Part of a small language model's weights.
Architecture: RMSNorm before each block, some layers without attention, value embeddings, learned residual scales, skips across layers.
Each number is 500 + 40 x the weight over the matrix's rms, rounded and kept within 0 to 999. Layers, rows and columns count from 0. Numbers have three digits each.

# q: layer 8 attention query, 256x256, rms 0.136, rows 0-63, columns 0-63
# k: layer 8 attention key, 256x256, rms 0.145, rows 0-63, columns 0-63
# v: layer 8 attention value, 256x256, rms 0.151, rows 0-35, columns 0-63
# o: layer 8 attention output (transposed), 256x256, rms 0.121, rows 0-35, columns 0-63
q0:429517479529543510530494535471496559515525515525507551473532536502554516515513477492509473503559481556575521491487509504540476547493501422498455496576498490479507511533502506478443506517515503
k0:427507507456551518451463527479479504504493523477457502445525508529546503501523487495510454488524495477530529491489492531490524534512485490475508557491502491470468485463525499484507503518585495
q1:430502533502543467550545551454529498461501521494493518454486461491467490471503469480521517510506556478471481556540562546514526518572475486490549525531511535462460461546432462461495515516548528
k1:497503477502508513559507509509564528516556488517484501469506536496504500463493517467507494506499501513443506484514569478535499492568492451527469478494546511562550474491519495454539492486515502
q2:504487536509498527518478468541487507523553490512516483554516537480529506514578450520524462496440525530522520509494415534443542539530423456424493533444528463503519480476501481551514438534526505
k2:468502545471501513508535483519510470520495462491493532481521510476535518486558471519503471545513490482494511473466485524473527513505498560512508495511512497460510497492494516538471529527444492
q3:577479442514527472479450487550511438441460535480521516533510485463451459501552484482491480510468499459513511480525546449483477521493468458523515586629431515577470516510433499493537478568483537
k3:514528510518539460527539524486492465505466515472503464512457526497419461514508500469556453496508510490529515466464488469461515495458454539504493543497434502526456492527507461500561473499499530
q4:542463432441514497509496475519443472544518555504432484523493500466488539553541538543520536507500513515502442522473590540561474491441492550527458562557507468499484478507464506497489422438447494
k4:521469462484479501444490491478513519466504527523494501556488510463463472534532504498474492458505512468526520507491504475471509495475497480510518508543533525499469521524518474506514460482511503
q5:483559537532536509522442477474474410503573463518455572437534522573547510464488564563544525484560452476468458517510514500451562488531485523525497510496473460523541549556496465418451470512499485
k5:498510520504489526482470533495467481465561464459467524475517494552479496491472462541520459514482467400502553520544455568441562483556559528464496518505517487522498515466510471446483497517516453
q6:509491468527496491554520445523484472494465552531515456547497457501448461512437492506504534511527526530517472523420530485503499514461445567441499483518489548485521528556525435496509475510516513
k6:535500467558485480500508474498533518525486509511500524525493452443477527503440528512499528486499471490550491500485504525512462513515469495498497505517513490450492519492544532547512472467484559
q7:488438515435447537561532508522517499552493497532520581488556484554521540467546476542526544514461478473505538450529449487482508524518560529487540392429533437499441498487468567454459498536549476
k7:517531548490438499503504550547536445452541454515493565458541445526485500521489469521489520486536493467449476539522481499460533505519485492462546544479523473508539462463508485459458474488530514
q8:551475534481480495567517501518490562474503502540559499518466482452466543507504523482542481523483540507484504505493482503478536578525501482485527560452517474492456503526428509526489501506482449
k8:488467532476472504480478503522496490537464486501450511491529486498494516509475515455478495511487532495480508542472513490445508522525488512491463516429524500505517494474469500493495505490521500
q9:528510523480511525424507523466495484516501414508532546426502501542515509498566466533459497425493404529444486500540476540523537474497532448518492495500452452563493498546528549453448580515580489
k9:528509513450517528455495520480470520516526436513466517474505493530531531486533451526438482540507494493501483523476452507475472478502515507468482536493517542505556483517537518492473520534529480
q10:506469492500578489518489533495486534466556474493491539475483517456465549458460539542466488564563462460492496552548537465470494509503502460469542506479506528541468438516540478495477480533508480
k10:559490488505518472493473489587463508469508469484481518506527442468521528468490516497484474468514471466502477490527516484471485503506508542456505500526492510484516476495530502448473508526527490
q11:531536545425494497526521460530512515484567535491479449451531508525558508495479457472473523477571520478464523478507505457511503513550514460453458471399522439544515449495419506487516478573499472
k11:564532512519471499474525500486526479449465567493477514469507500533521501498466452504454535503482502495471527549482529481449478531509515513436488511470497500499512480472461480502488515511532458
q12:458510481531568509519524523506505525528445498434551503568464505541519457538505505504560445533548498488469544522490517463536509542506481473476470508515478487487457472483483418478527541491499485
k12:522534520497524511501484488471525496545424478519519517506513475479499477509523515478529466506484527500480534529532492523510493511473546467532485523547476482476482516502485482443491488471506551
q13:509489517497485499511506476518471557545532490507549477466528522421521485466511504462479533496501494488533470478482473514496491484518474552495477511536523472537509522428563489496554480458514563
k13:487481483490464503495496492520458456465475519519452503506485526486528515482523468491486520497514505478508532495447473483509504493494450466449519555448523477526537501492489509469479493499484480
q14:514461514542502449499482485453511432515545541463519496540484511462536483503503541554513489468478560532468502491530475493464488509444530548529500439486503512565472546503494534514493459515488486
k14:466497469485472508531499460493502515524513505531515485533505518468487478492536559476520525510501501532516469472501510518472470479491473549529495498564492535498434520522511496499501489471448502
q15:455551514514539466490497532443522441463533566447478504522461454482478516510468494495506504531480502528533440459493556491486464515525440531487614497527489544495459463467532441550544541488477509
k15:545481476519490517530444488454514508518516473523497488534514524461522480500475500517523522506475502517499449500479477476531472485480475499531482495520469508506488519513509520489515534486473507
q16:414523562496516511456474502492503473506451577461487512547479490505466483543482472463513458516514523458488510537424530445496451485510485500537615556525487530518487448494539454566532524459469498
k16:539485517447493569513477446462533514522517498528498520508476505448514491495503520482480488514507498558497506493469519516523486471454495501557492487523469497539506521503510500462507526448476508
q17:503423532527478523489459526493501556427562455531480527478555484487476489530469515510503497503524532510532576470513470506505553459510496487513460523501505535521492493508497483497541489445482458
k17:483470539522488471520504481522459521475489537522480521482503490521522518491470482531483491490484493471482511516441514504519522518482510465429510525475518484464560493526531499500500515511539476
q18:501539510526516541534470477534506545494510478445474515518511555505534507513492489457508501500521466459511524489503528520564476512471569589524541508528499464514476423488462503482562468495505522
k18:480546510469517535496474498470553425545469479513548521521508518465485501470510539486527511497494497490511487463529506498499499462478485499574493540488469517552446471475464474483497511529496509
q19:464481484506457497532432520550510449561509468569499514539538504480461508497476505477450512434418525526514523542523488495493501429466469513504518543471506486494479523457537529469514485533493510
k19:534507523534528495469529525503466474453500560557527517495454549487490500512488532542507513477466500492456473538516508507459473502484564505459512503518479509511526471502502513520460518532516455
q20:524532443543476514419540434484461531470541502496497515509484477505455514472477509503539476507549505494480507526520457476520525464470486469511461490545525505532500506552508504516490494493535502
k20:498470518536509475507564511557436500462499513527448511507544509535483528461492470485453524494443533503496555535488511489475507520546525519433575535448540539485555477496546511532454506523536449
q21:533570548522474475537511476475472489531451496505524501508496446470522508509481495501434480459486482508484485486499425527490533590551500471451459480520468455515493546539512518511460460506526531
k21:472492463532455488453480507510441557479506507486474544506505458486479469500504533497491525459488525501473525533527513499493460488464477500467512483562485480493446542509507484486508509496476531
q22:542553525496526494531522526481470570454524547540479499502516520486486528517550444503513557453528498509473473535454472547500510507488523436431469485496460500468515443510507486474471562459484477
k22:548504484558495521516555488490512536561514453539474553507501466497528495495519465483475478559552493448473554503503466520551513480517503429480484434527470522500516492508516499542464541457495513
q23:513426533447519550556495568479528503426480485555521506512520512495549507503497495520490453481538467486484494513485492516493489492524547527478541506419489455562529474488437496499489504498511493
k23:458509487501460512502471540501531487503488483496529475455501530455518488534494515519548490468477483504528486482521490471509442416446478532516506544528449428478450516502510470464484459502492510
q24:511553402528508511527509417447496500533510471484461528575512537468492506607538494449526527507537524526485509528491511493546500514427469509421432522534557513486471498490542494512486511467446482
k24:483484487464559471507470425461514489477540506446500477531458499518507493530518485486498536465424515551536528483499445475551480530468493510535487447481464488512486488535539462449463481507457479
q25:512467432515454491466445469466509496449510515486536523497515499513525530505476461486526547445471488487515557477517548476487493503528480474490518536469528516490509436407470507524475487527513537
k25:535530456493483494509505444548502476473503535444490564469560530493491495592469492473471492483552491536474550502505520481459536492488524474497495477466499449454496461517500503510441472501473466
q26:484507491513440455497487544495488451482454538465514550478478512437509507562496497440449508492467485496506494526508535483497488500490471521544477561475497503495459531479506534507562525566456526
k26:472544471513531562518426469457554463535445548499508432506437515443506479445507506502527501533511469556553416485528496476590458509462444472553503527517494472539451538491515490472534527537444549
q27:482492449525470528509501513535461573453548561537393512503483545493437567467490518440569527535482527516441475513477582488512537457469552567520503524516525585465543465535525455494528559427547447
k27:485516454511503489477531521510414462487505567485487450522512535500507597484527491504454536528507539523405505541497482462496521516505533541500513476427538499479566477520519561486502567480524478
q28:515523497517481463476554520469493578478488524537464529535483489501506486512517512516511556485522434511498484517482541453496531449519545510565502486421481517436486458467515517509505504548458488
k28:466509590497478502514512471518443571490462485564509495491513471549486483522524485481482502505521470494476507462546450450525526454553581555498518535491457507537456501481524533529474494506575469
q29:535500536441571499520569534462480457466528544505469521529552529481484594470466519451465483455543530476510505521504420475512510504508495504459505514448505449574529484541471439423450477449492480
k29:482446533473469505527502491477508531475541516532526548518557467468491480477527464523532469573561504456504536574462465526486554453472439457549416448525487483516482527522516502523524541497483549
q30:482515508522478456462508499506389553534529459482529465444517443467561450507512555519487489496505436568499467558533509536587528553522448515508480546534457542534465506523564497523525526535463486
k30:523498479475544483541469475516472574517508517408474505504524463495481508571523480526552573543517479536515440488503543510506485473497498540511476521531487529458573502500481479472499524504445448
q31:518470472507525512520458489482463506504486521575529480502439464441592421525534501508489488496451491534494517563526517503546498609457482452472465500528469484493529518497499522514532506527539503
k31:579442494492528510448470493473476499491484489502511436466493419471553505511542500557518479461516491517455506526499551571515566547440447553538463484514434537533452479504458467541503494530531556
q32:453497522406541519532451560477486421538534443417509564493485529397471577468496517441521508548447549541492427440479464479511505508449528535398450551536508450510381551527474499466503476549442525
k32:459482485411494524523495526526486513512454503469453503469477502453525550480491471453534524540502460526521497508424476485509449477457523525452542567520587458433481504478458487516512439455481492
q33:528547412527467523476555504471457485487458534482498508491455480514532511520452524445495427488477465494533475466503551488519585458597536504502558560504495496458542454492508498452529447466510491
k33:491487505494497509508509456497482471505457567490526493466480489492539486408450461493501503494414479472543491494577464522502538461537534492511547507480520475474579522478462501510489523482503477
q34:474489485568467528440470545451450448532498520566535453514542498502477502422405461548460474415534505481501487494464437465468441489490487544456565455453528518431476544500438562477469458485535537
k34:485509546559464519485500464472492493543511535473472566452590503454495512506454472575499501522509488529580461485533455509513494509477489532466494524508487509508522512489529449497423454481456472
q35:535443567455471510497486511461509566455480393472496489518539537531527491421563503564493554532555484531617503477546516505487513439436495554438355486566432444497489487583445446505460513488504541
k35:468480515453502488521527479482469489433496501482511526536496475478551518506533476437508428470577507569574520484498567535480554455470565520487436503520487430537517498584524503485475493503501565
q36:509414487561523559512465535578473540522561491527499445493510433455541485555578601483496536569537500500534503447475445500444437503481513540500462504504478446439423501517534575525483496473552516
k36:510545494494554484506451459489495482509497567533460518479473470517466466526516604517495542516489559524574496498495475522489520534437520473431477458476464520503546419454555465502451476492518465
q37:598475566522452483554482519508457510522529515450567521449508531499466555488442480497502486500501545439538474522545562473483504505476515480433444459508519459600497488497460522501473394608497521
k37:534521545506524522511453554533508477527505553466497512484401423464506435446494461534488474483492511511517514506488426516530485504495560506497496497439476493468515516516476462530505454503522511
q38:501452498493467539432462456576498566484547480540444455503506541501419432560529490489507554455483507516469480553519461442450532394529544475567574491480538598481496488484513400480458431509549540
k38:494458493442499499477496489539422499500548420455456477497512470526532524473512444504463537489396444484532526462560512469432532457547485560459569452454505524421505491513461523499492455498520537
q39:506567441508541456519509528594481472522420505449491640531518504417441582501480473495424541519465533435469508474474513422499458407527454544544572569578533534455518423520473501507488523481561489
k39:507534443503554507471451502522472499600488581485472479489434487428515505507461495503578513465563477490479461499486450529553509445503465547489488539571449503476528435512490520473546518459499448
q40:526597459567523540516475513531524604507564504595506536478556511560518531493497553523524507448576444498558485542423472479480498416378494504517436498471450450495511498526444580503461458532495430
k40:461516510541522552441505543512460463512510513483507546466554510548521497493526483514422568494557525498524470488509477491405494414426510506474505505477471544451526489485485569498480459466487487
q41:466454498405521511564495494512490457508547519532518465462527517479579469505500485526507509510514507494469446563534487533500509473488474544511521518518466524549539478476527506466469476525513501
k41:531489503497540562519435523478516448547474554477512493483441564527492513540497474532543522587501547532540484498499473499498500493473468461503581561506459478512550493462438500548532503551484518
q42:497504544590518539469448538485518493530421510505556477514437511530513482556564549519521506513531461534448486519526477529478419589449408536568534442522483549518517589471534471467504461489531502
k42:549516526476464483440493536475524536425455557464444493550422469504484493501489518531602456515488487547543532478487468531552545624487546502590503468504427527446469497474505463442455487407537500
q43:415533478513587486474537551513544465461469520507461441468558498452429593469499470409512551547554457576478512496512559552485528493555465616545565503541499525526489457509466557507543507487479500
k43:474533527491542478450465551518446468418437498409498563507524564474499540558524513501505526488528467562481580459524458519452520498523524540496469494499560511530499457539466496490543493452472499
q44:486576537478468490457584484534531505608552560444388492480505500454553462492519416495444509509480569481508506473479600522536414482495498500536524440509491508463510503503463537481492572451447472
k44:534512447552454491522499493487498500504528580478401520537537508503422484492528502442452529476500543521487496471467536505528458460507572540459491546560549500509466519530517552477565481506434510
q45:517463511483518507520567543483449479480491410490542468436470432494513520518499544537445501437519535475520467495590451524505507583474581466468572460463492555515572481462461431438487462465512466
k45:523536524527440525504541520462449536507506515472538486494478477512562484504453528534486467511537465503452475469508471520471519489534517535457518479427495533521529464483515520537501470489503480
q46:478497475578535496542515523527561426484447465463437529522478568484437465535430493409491528488540590575435455499531510508558538527492508522499523515561447600478486493488496494420475505385468525
k46:536485454512483521539444478563583520544531469512436468457458503559499527515489490518487485566539492531481492495491492509564509445504507464484511495512487552466477493509518518507583485465447532
q47:554477470549503428530500429586487473535493397507520530509555498461518467440586478508573529539540489464522572462481449521599501508478529471523489504506504483442523528492463493490536528526500480
k47:534467474495499450486465493527470470506532499533512506550454498449471502430544517489581536538518551546525548506487540531508496513454456519489506506542488548473495523535486450452531496509510561
q48:458523539516476478465477520493483458541391522492515484530488585525456436446555462412589474564498568566454497531501470463458532541493456519497443505393571542458441428534555476512488393479408486
k48:516521478464475569496494524514484429507474501488475484450521471537406507434524471487472464523488541501465482565473558469500450503509512548512472423468536546460501511509494532530497475457468536
q49:546465531498476529459577462475555555510477428477587523483425488514523462447515471490498495487465485492526454479526541481426395574531509557469475444506504512509527501500426495546527549608539565
k49:471525534540534486505497474469450484463488545479586464518482513544490512480479445541499474490475428506540472501453516482495473567465536478477461471480507585559534500595551455489538475496549499
q50:486441490540509431471509464505462607452471533458499429486464489526527442480506520524474557492498517593472369531529512498541431471481487505561555524490526546519480408434482487537516537491513504
k50:447492519488515482478497439499520517488482504521494452539552442514475454493515515417511526515491490468460538460559526447453464521444462535554554487444528509520495478505493528479439476509493447
q51:507462413472496546505483487499510518484492462512535567573520462435526432517519500479519461473440434502486531483493435484485540488517551513498468539525598422525529557504440579485444510520490580
k51:514467437466389489495480524481507504525555476507477525488455523569427532503522549457468466559499528566526511537473520481502455510478495493467466529502505502502476490540518535511476571485446590
q52:440437578425486530549504530502516449522563475572545502525519532437459531430572508506396479520493509469464567470504449477476534554459504512498469430450503512527410559564563547441484493478439485
k52:470478595488498566497537413502486482500548532472540470539493524474523509504452542525461478546539556472502534502436473520484491567474505457431522438478518568546447506498558481537509507500498429
q53:439488424441417544430512428487503474592478465466510514526514531504551492563538495531477509426461502500485541504450469456521510537516488544455438438573542563497525533532456552554523504481511409
k53:524459447486525465496470511470544508519448504443483507541491527535460507543533452533462440514537563479549489517499539443503543469531413494482483453530467531452473526456531522517543447494530490
q54:595502543469450477461507527536577441490571500501557524534450520466556527490407464532582522456515550468467575553570542490516534556514504468544489558506528506550494518498459466470512452449511528
k54:519535516524506498533522475460514516486475514526507482537520503445494520464452509483491565459477509513468470546494522452556511595516463552504507504545547551505474541502471506483493565463468473
q55:496501493495514484452572566509523521502510536566483505505489502464435483431541537483419489522483519578509519510449498509504456460498534575502571549494525547452543520532486545602487543507546496
k55:510472488502525420520473531496485527478514551461540577532503537445442459537520532542537510505512535524455543495507516499551502498414484586487494522537570516507546481490486528516471518509446553
q56:504507444500510564469554522470529579506518555510439490518544530487452569462455397538475482503479503435518449437524506549504504590509476473473506449427475514421554449460470466537540599546539551
k56:517512566506444466532521412518580545489516506546513450484521539511468506455525454513508485508567443519467499433520529570461526528486529469479540427462544515413465424523509566544517571510558550
q57:489520459551540471435564479475508518521543535458419505465424558470552513526470500445509608519542513517511549496452527477422430616492496497526483504537530420492449472459474518472552602540446623
k57:527470426540559471500525470522522535505507532505428500507481497523579550510525484469494576536514527510490601458465412468562504537556555507502525457479552480529497537485534542491551550461495504
q58:529567491525515455471452439472545466501542502513546517465510555501552509495483510509493441491525528576498472620515439484496545516524508554429452440503494475493399471546445517495452490530457460
k58:487507543468598547537466525427574422462511557519518528501488501522534480500463486535567492545501518523533494468489421430523492500450537490518516449493501562499519516515462531436510503528467471
q59:535498448518473430453512515454395452516457505513496541530521484517447405558501525499486485446531518489531457424553482447603435539467476485587471460596533498469491514460484494575467531459476469
k59:508480413498454515528549490497550492437493501526524491485489417489452472504475428485505380515520520496500466505528456475509489510502488525550468541567497559504474470515469446536481565495540465
q60:512568491505555475565519479525503524525496419543487428526462434472431447497557579511484512509499500517564497482511514553538487500560494470472483515511547426512441477534484518509510444483510465
k60:472487440536505393540468486570431544449508484524556427457514473477507505500491416543451449508473463458525495480523512482532546471470447524482508467500461415526519450456564480487532499533508486
q61:509480549510512445524512499469494537437475484493573549566495533550584483508446486520498503458543517478530529492504442492546510450505457467505466448518462452478584503447465540505499457516512487
k61:477515512463553547452470478434484512491522546558506447517459507534576508480494513445510483531478451584511499514417506446570516474522504484514402504464556452486514500509458538467529495472501530
q62:449425446511564449578503519438478544531489477500574451515504513496483473493511515528525494493472392500468452505498488509510438431517529477510430528448566510563526508437489461459470455497527557
k62:485464431600449516576446499467587487509431526449531503509503505473538510481428501498573463529476514510487470494438553474522512519476529485527477479461539465479501484470541479463536477512462536
q63:468517479550519556502549549555506473507480523479477506491482559467505491539446504527492546533533591532471471487504537464500505487544527485526478543471559518471516478544526473429523507485470448
k63:524514481477541464442552476533490432524494537496449498510515516519473510454549530486510505478492579546503491488503531457473524482534455458509505533533505565425585482507546512446519486460482527
v0:500537469521507487511451578492476425458514470493480476513514519520509469503457457464452445417515411488466541453472508454509485525501491555483509480527577488526473457450469527457466494472499456
o0:534543537469502457477499480483555456527391491468514529443484505563530497533518461505527490513520498422522477493397466536475470465511485536467538509486501543448508515482498476488486577542564487
v1:485498439486476484498547519494444529499556518488486462498544484451500507491458532494501485493509482527554506515502522457492491582465519485415553522538520553511490466526550502515526406531519483
o1:559483503479528496503504427489523455548443495508578507474461481455518496631577470542506444472530529432469512459556508549495534416477499514525539491540464453544510569496509475492423521492505500
v2:529516513475459494466517487536463472482451524538449527505531538552459517472486470438440469561454513460482434540468509503489432470553510495448525587520553492478526413438484495500534504526502487
o2:555539564521434525553455509500452516502521556443577448467485505519570520536417502509503459528468495456513523509506457489550461584458463514518456519566420526490456544536584487514483532509458525
v3:498488517562474500441494444548528421512543448477571433415461481548533426494488504445470538429513510472577436482494521525464469503519466488486495462445506533426486434419486559521457479524502559
o3:477512567490540486521544488513476538525416536501460528531478565467476486511523439519495485517494492467443594511458535443538433448521520482436492504575453433492523507550473482448528535480531402
v4:556527454515417462544523515452610495509497536518558431548505577411493505504558487495537424477544485503556535485550511580554526502550519470515452440548535488481511502505533457535522449507529528
o4:512533451585503460466510455512508551529553487505421541471564514474414565493492470479509523535507492543527429507499479457484571478482486544532486538518549601501550442444493612476510477470596468
v5:477530527477490516524441519455511442533509527574473434449505515456431511466569522468525506475536501419529566509525472522524483510469510510484423540538536466469461510484511511496499483462530531
o5:560461499510439488481482522574507557492502551481472471463449519493482559563479539442528492528521564546387444540451495451541503449531467441517547466488456568535541500532524499445499548559502458
v6:425500522448521532491512525526521505485505506409500519532476537471523525411454489483505515458529467487487531474520486458522422439496502446532500550505497528481504516611434452415497435511425510
o6:508435533563513533511525542485466487538556524561460503515471462570427479546559487515526517505517523530509454506499532526473508593495495510490513434479479498493561481385557461496466531472570524
v7:567507517530474556495469475467527512564510556472501478540418483527506536495531516476477525520465529517461506475495495538510507501476485457555502467482502510521554526492560480514559520495541506
o7:491400463484434500482468484470550552473485474571520453534544505473481492531482539539584525419475468509540519518470499510601517519522534539445544455495484587476483479563486483526488505562495452
v8:537522505542507521505500475531469476532503498507526550458524468542561493487508577520529490482524488507514481447575457503478462476492498532455437458500513455513546493519505503519428471549500432
o8:514561522464451407557503458488528536532493440508491561559499477518533455605470519531409517482415464449587556514556554492533534552411567513558497528530497412533434455436496489505539454492457500
v9:531486521562536468496482513510453474497544504500499509464491523501454498458480487516469477508520485500556503476433510513499537527498527513474534554404495428482523486501507486486477475516488473
o9:446475557570501464499524492525534504532429512500484512436463546465531425572456451534503505492510502465535490457564414450482445533456477526507480491571510508624484513488464491483503493489442459
v10:480511442587452494527544406454532496445500505502500457550495527498565469541502542523477454495519502459455471487482477556487512508557475412454510501487487518527486485505529544555483501535442551
o10:548504516491496535504463537572497489470509524495538533479488428474512508460497525505532468566482524485491554490482484491525492466503443650554428524531569537429436486444481453482459494500536481
v11:475525477483511511511498550511470444544488532528496504446504473575512463533475509477483484519479448509534579488490510505503497497443471475479524499456525532504508569516519496441479477528442541
o11:483568574542479524477602468536547515469433530611452510542494508573530432477497503401484523497564505520557435559479502561468494487528560541562512488485522535502533503449560525521424483459484473
v12:478516522495492509510517540492478426515454554476539499504523489523463485543497517524489504530488527542523480498432496547450557495503521500511522492519537550452495482450477531439448513480506477
o12:503529467474574446496486411476528475534446490479511471464489533548575522515481558536516504523556498461484521495503455444471474506478423509510465575547453475515511523539516438547528457487520519
v13:445469497499536482491443533546529490449548525466491553521523546499459527497495477458465518535507550484542471431472496490480538445483568527505532546514528453485456488472456464484512496527503543
o13:584505481519499453545569414506472525503450460533555463494538462495576470527466549569511489444480462473519499541583593501522501564511465391478463509512506511516562510507557471555482532463468506
v14:508477529432495497520463461457519488489456469473509483484522568474520507468546538541530518525489531476505516472460495498478479489403559487555502473466489447504470524520437457463532492487528530
o14:498508437550523499511505522502486538533502580493480513495495515492534464540501508494485527542523463490503497529490474428582573562548458476506488498541555536580522513533465509535469585518514485
v15:468517482478509570504511522514546574473479497428565558437463482525475473483542545479526503511493535517482508549496430495501446492505486531451483534524506457497466548504557507492473495498492523
o15:527521480538486489488498591449452435453536498520483487542523482483465486478481510541541493484425497496491539536548555438503536462561523449517495434558535568489516485496517543473538489555536496
v16:556526521464551483527464512450475428500509534429469458538476512456519404511490513551514561559520446515448487494462579505543529491464483555486489493527494478487491505489490499550578468524523462
o16:483528478546498474487538490508543510504476558577512486481470477460468536482569470515558515527542550524481537518516485534470498536486550504525454460423470562502531443502512517506484520458489506
v17:480565492446489495444467507572471487499505489445481469439552503509509529516437549492522462469560466515535493545504478490488492513561484513515577511511499450508487503509479519479476550478466486
o17:453525510477441489592535428517526429556541441501501502526465568507540468520539404551547500531505539422580535496532530541494498536525548437567512558539437482522546522513485435417465490485497489
v18:478516517438458482505552465537500587470472519527514496485509557446447498492557472514472560497525505441466496467528509481497561490587462512523501560438515495498546524543557523512523448546526529
o18:537506503527436456502463420450494455533529453508515488510525455525594523478503477515493441513478519556578494563525419563522471470468502468483509499504477396513543507507440467589453483412537474
v19:417518529535475556495484411483434485553515457564460505491546514574510510477478465480475478454520465560425512565549496469412511489522481516505502449535493480471479470558478517482502500514534465
o19:482498523479468469472511529487520499514496400519572453478582440465491462533466522503483550516457430571450519456554538525400508435521521498505459578511466497552504585434505574488478465452544537
v20:501482476486527482514529513446537501532479536528574505512532508474467483535556535503513539525481435504498529481489468487500505460465491491549465497564456493486469513540477482540524544492442498
o20:465478457507479552540483495483535499461574561574395444496429488521439499463540500511495437516538495519492478451506524491554444491527477489472563532403532607518521409423485447514573499577533510
v21:506457556551458554535445492454496431473448509482495426517519428541476447458470413555520441505563450498553440550473559548507434507482445510481544499477478553504487460498481462550540501568504524
o21:475515480458576433456512506502537526508507553454437451475447475485493508406521478465509556548538505575442583463478516480491504461537479494536473552485521529498519454504520468496467510489414477
v22:499520534555478511515463451496455451486497565503492562488540539480511523505466470530504428494511532493501452559501537511582528499501500491580454554529532482506543481502491569519510529545442469
o22:484533508477509460500482490509517480555545443481464498473503519529490456529536488473504578534479480555537485467506447502455435504480532454539509486509476495503442570474538478527432418445474474
v23:527506463497447519559420538505516495494454526453523544458572501558485520503499491500446510476478497442460477442563535540517531494561500508420535523562506469454517498490469470469469572512540474
o23:519437543394541483512451567540438446471521445501486505421522509520536468591536470455406541493473455470493539520443424481460445538496456551516531474493476549576485549475484523509542496495435494
v24:461464485506495451462536474468565530544476443504512448552561425511515477509509518476462484507469508460541533473501525522541474426487589486527497520484455499525525571571452555504486511511486505
o24:502514516490473405465410461525474485473478476526556540535484468471483479526438510560560427506466463465514410423568439555524536554446472417504495450461430437583454484463571397490588381575494501
v25:534474489519466479470523471579465504484515497509389489529495483474531515517491510461514585566456474537474564520559510537538483479523489494495516507473509472497522545540470518522478531472484560
o25:478464531401525517486482518516522475474515448490617477534495519623501431522490427496475455447500461483515463531440430450471542489440464486415454470490460445493554468462521490483482480591542478
v26:484512524515509475532564500534510528504526561521462504499491482502492419500481488513483471476479458507540557518490569549480584478534544492565450507508442439509522514479514512557484456482548467
o26:483495483562477506484486542531517623480541474522462486451534485485506522459488523476456555522561441515490468479504526501485512538505444583505572537541500567451526485538473467478505528495484534
v27:497485451503506505499506441437471488536474517485545491482521491495491497580487505503500473463454538465403540539519534440459547532518480464541501482510530485576492474442516509501498546533461525
o27:479487502516486521501501546475525477462465376465511529498474511518519550506536482525479560496500515501522525480530444495559489415372528514372505518511481456484489560526488540544441425502563514
v28:512523513496503447525484510469499512531484481455504596424498516494540499448511485505503553503479473557513562473512510418487543504517472425514483524490614499470545519494543540492492472516516450
o28:522581554498500531503489474491471451453393518497517524568514465427453510501588505526432507537521456548594457532466483434499508467517434494501454499524448484519493522493462476535522514551557493
v29:485490508552546465502524506517467516492516394454495477512550592551525529478474536479497538520539545473463587503471488526531473472470494545429525453521545501437501524463557518446503521490495515
o29:530527426427479573523432491524494567556513547474531491522496483531578450629481416475454440458463399503474473523573493509452482574493531533478492510451426505517475487447494530488436437544470427
v30:502519495540463516495507557483498490519529491475491539526510504517540522463465541490489472539543523428516460496529492483463499505501506555554464450472479468503533510505511502490513453437542501
o30:488605509517508508510511475535528546549502394498493506458508499409548487524413462521484542494466463524521502500478456531495572545490502495497462486522525452520396533507489561494471545471523539
v31:492479508546487489501468475480519556543564468506573551492497450537408533470461519550496555493541517580494524506476478456557463487492512524513454477460527501555453567486473555512543412541488492
o31:451434516555467504559537494557502519497483504490504511514459439428472521440509528486578416459541510456502507528407578490527521451491452431560508524482496503517538472489470430531573547529437452
v32:478574394522511510578505503521476550529491520470497513516484472535485469467481513572598512536495521573475490524454481481495477420518478454503496531500560573495527470471520501577486516492486536
o32:484417487475499520441456450531549479473520541535483541515490494455511482448577445472460509512486419558530544536454462484490460664544457520511523481533473480548463527477419514523575504529532464
v33:568547450466485503479461507548490480512576503506507547489523508513536543471469458522483529536501456495489585577471531491466552533496441504507480495549489485527464567525586485501481476516501501
o33:496560488479561576526518466472574512510499469508555458517525490493473514545502526534512431465452479500554471464527450541485434424524606490435466432502546512494486546541470510529533498499582480
v34:514541520561495476536478476509539546503434458475467517525468528510402483521475501429524501515496528508546497456514519462498531493525532478513429479481463502400473489531517544477523476470504530
o34:516448456441466520582505528514499501517551452462487505522501486528452521514494531524509531493472473502446506563446429450479442536468449552482535530451574619540512503563439496524484441509472454
v35:447431539476498488431487431540511465491463518534607487494545480469438523458449492510512520551506461548449517503478461461488489430522461490537560482446503510432503461502492475496527460468523448
o35:518524466540454556499551431470499501558510506537514498455468415535471417559514503485489461414475565527607522496527494478586489607499493475483460497523548547499508541513453541477496445504469537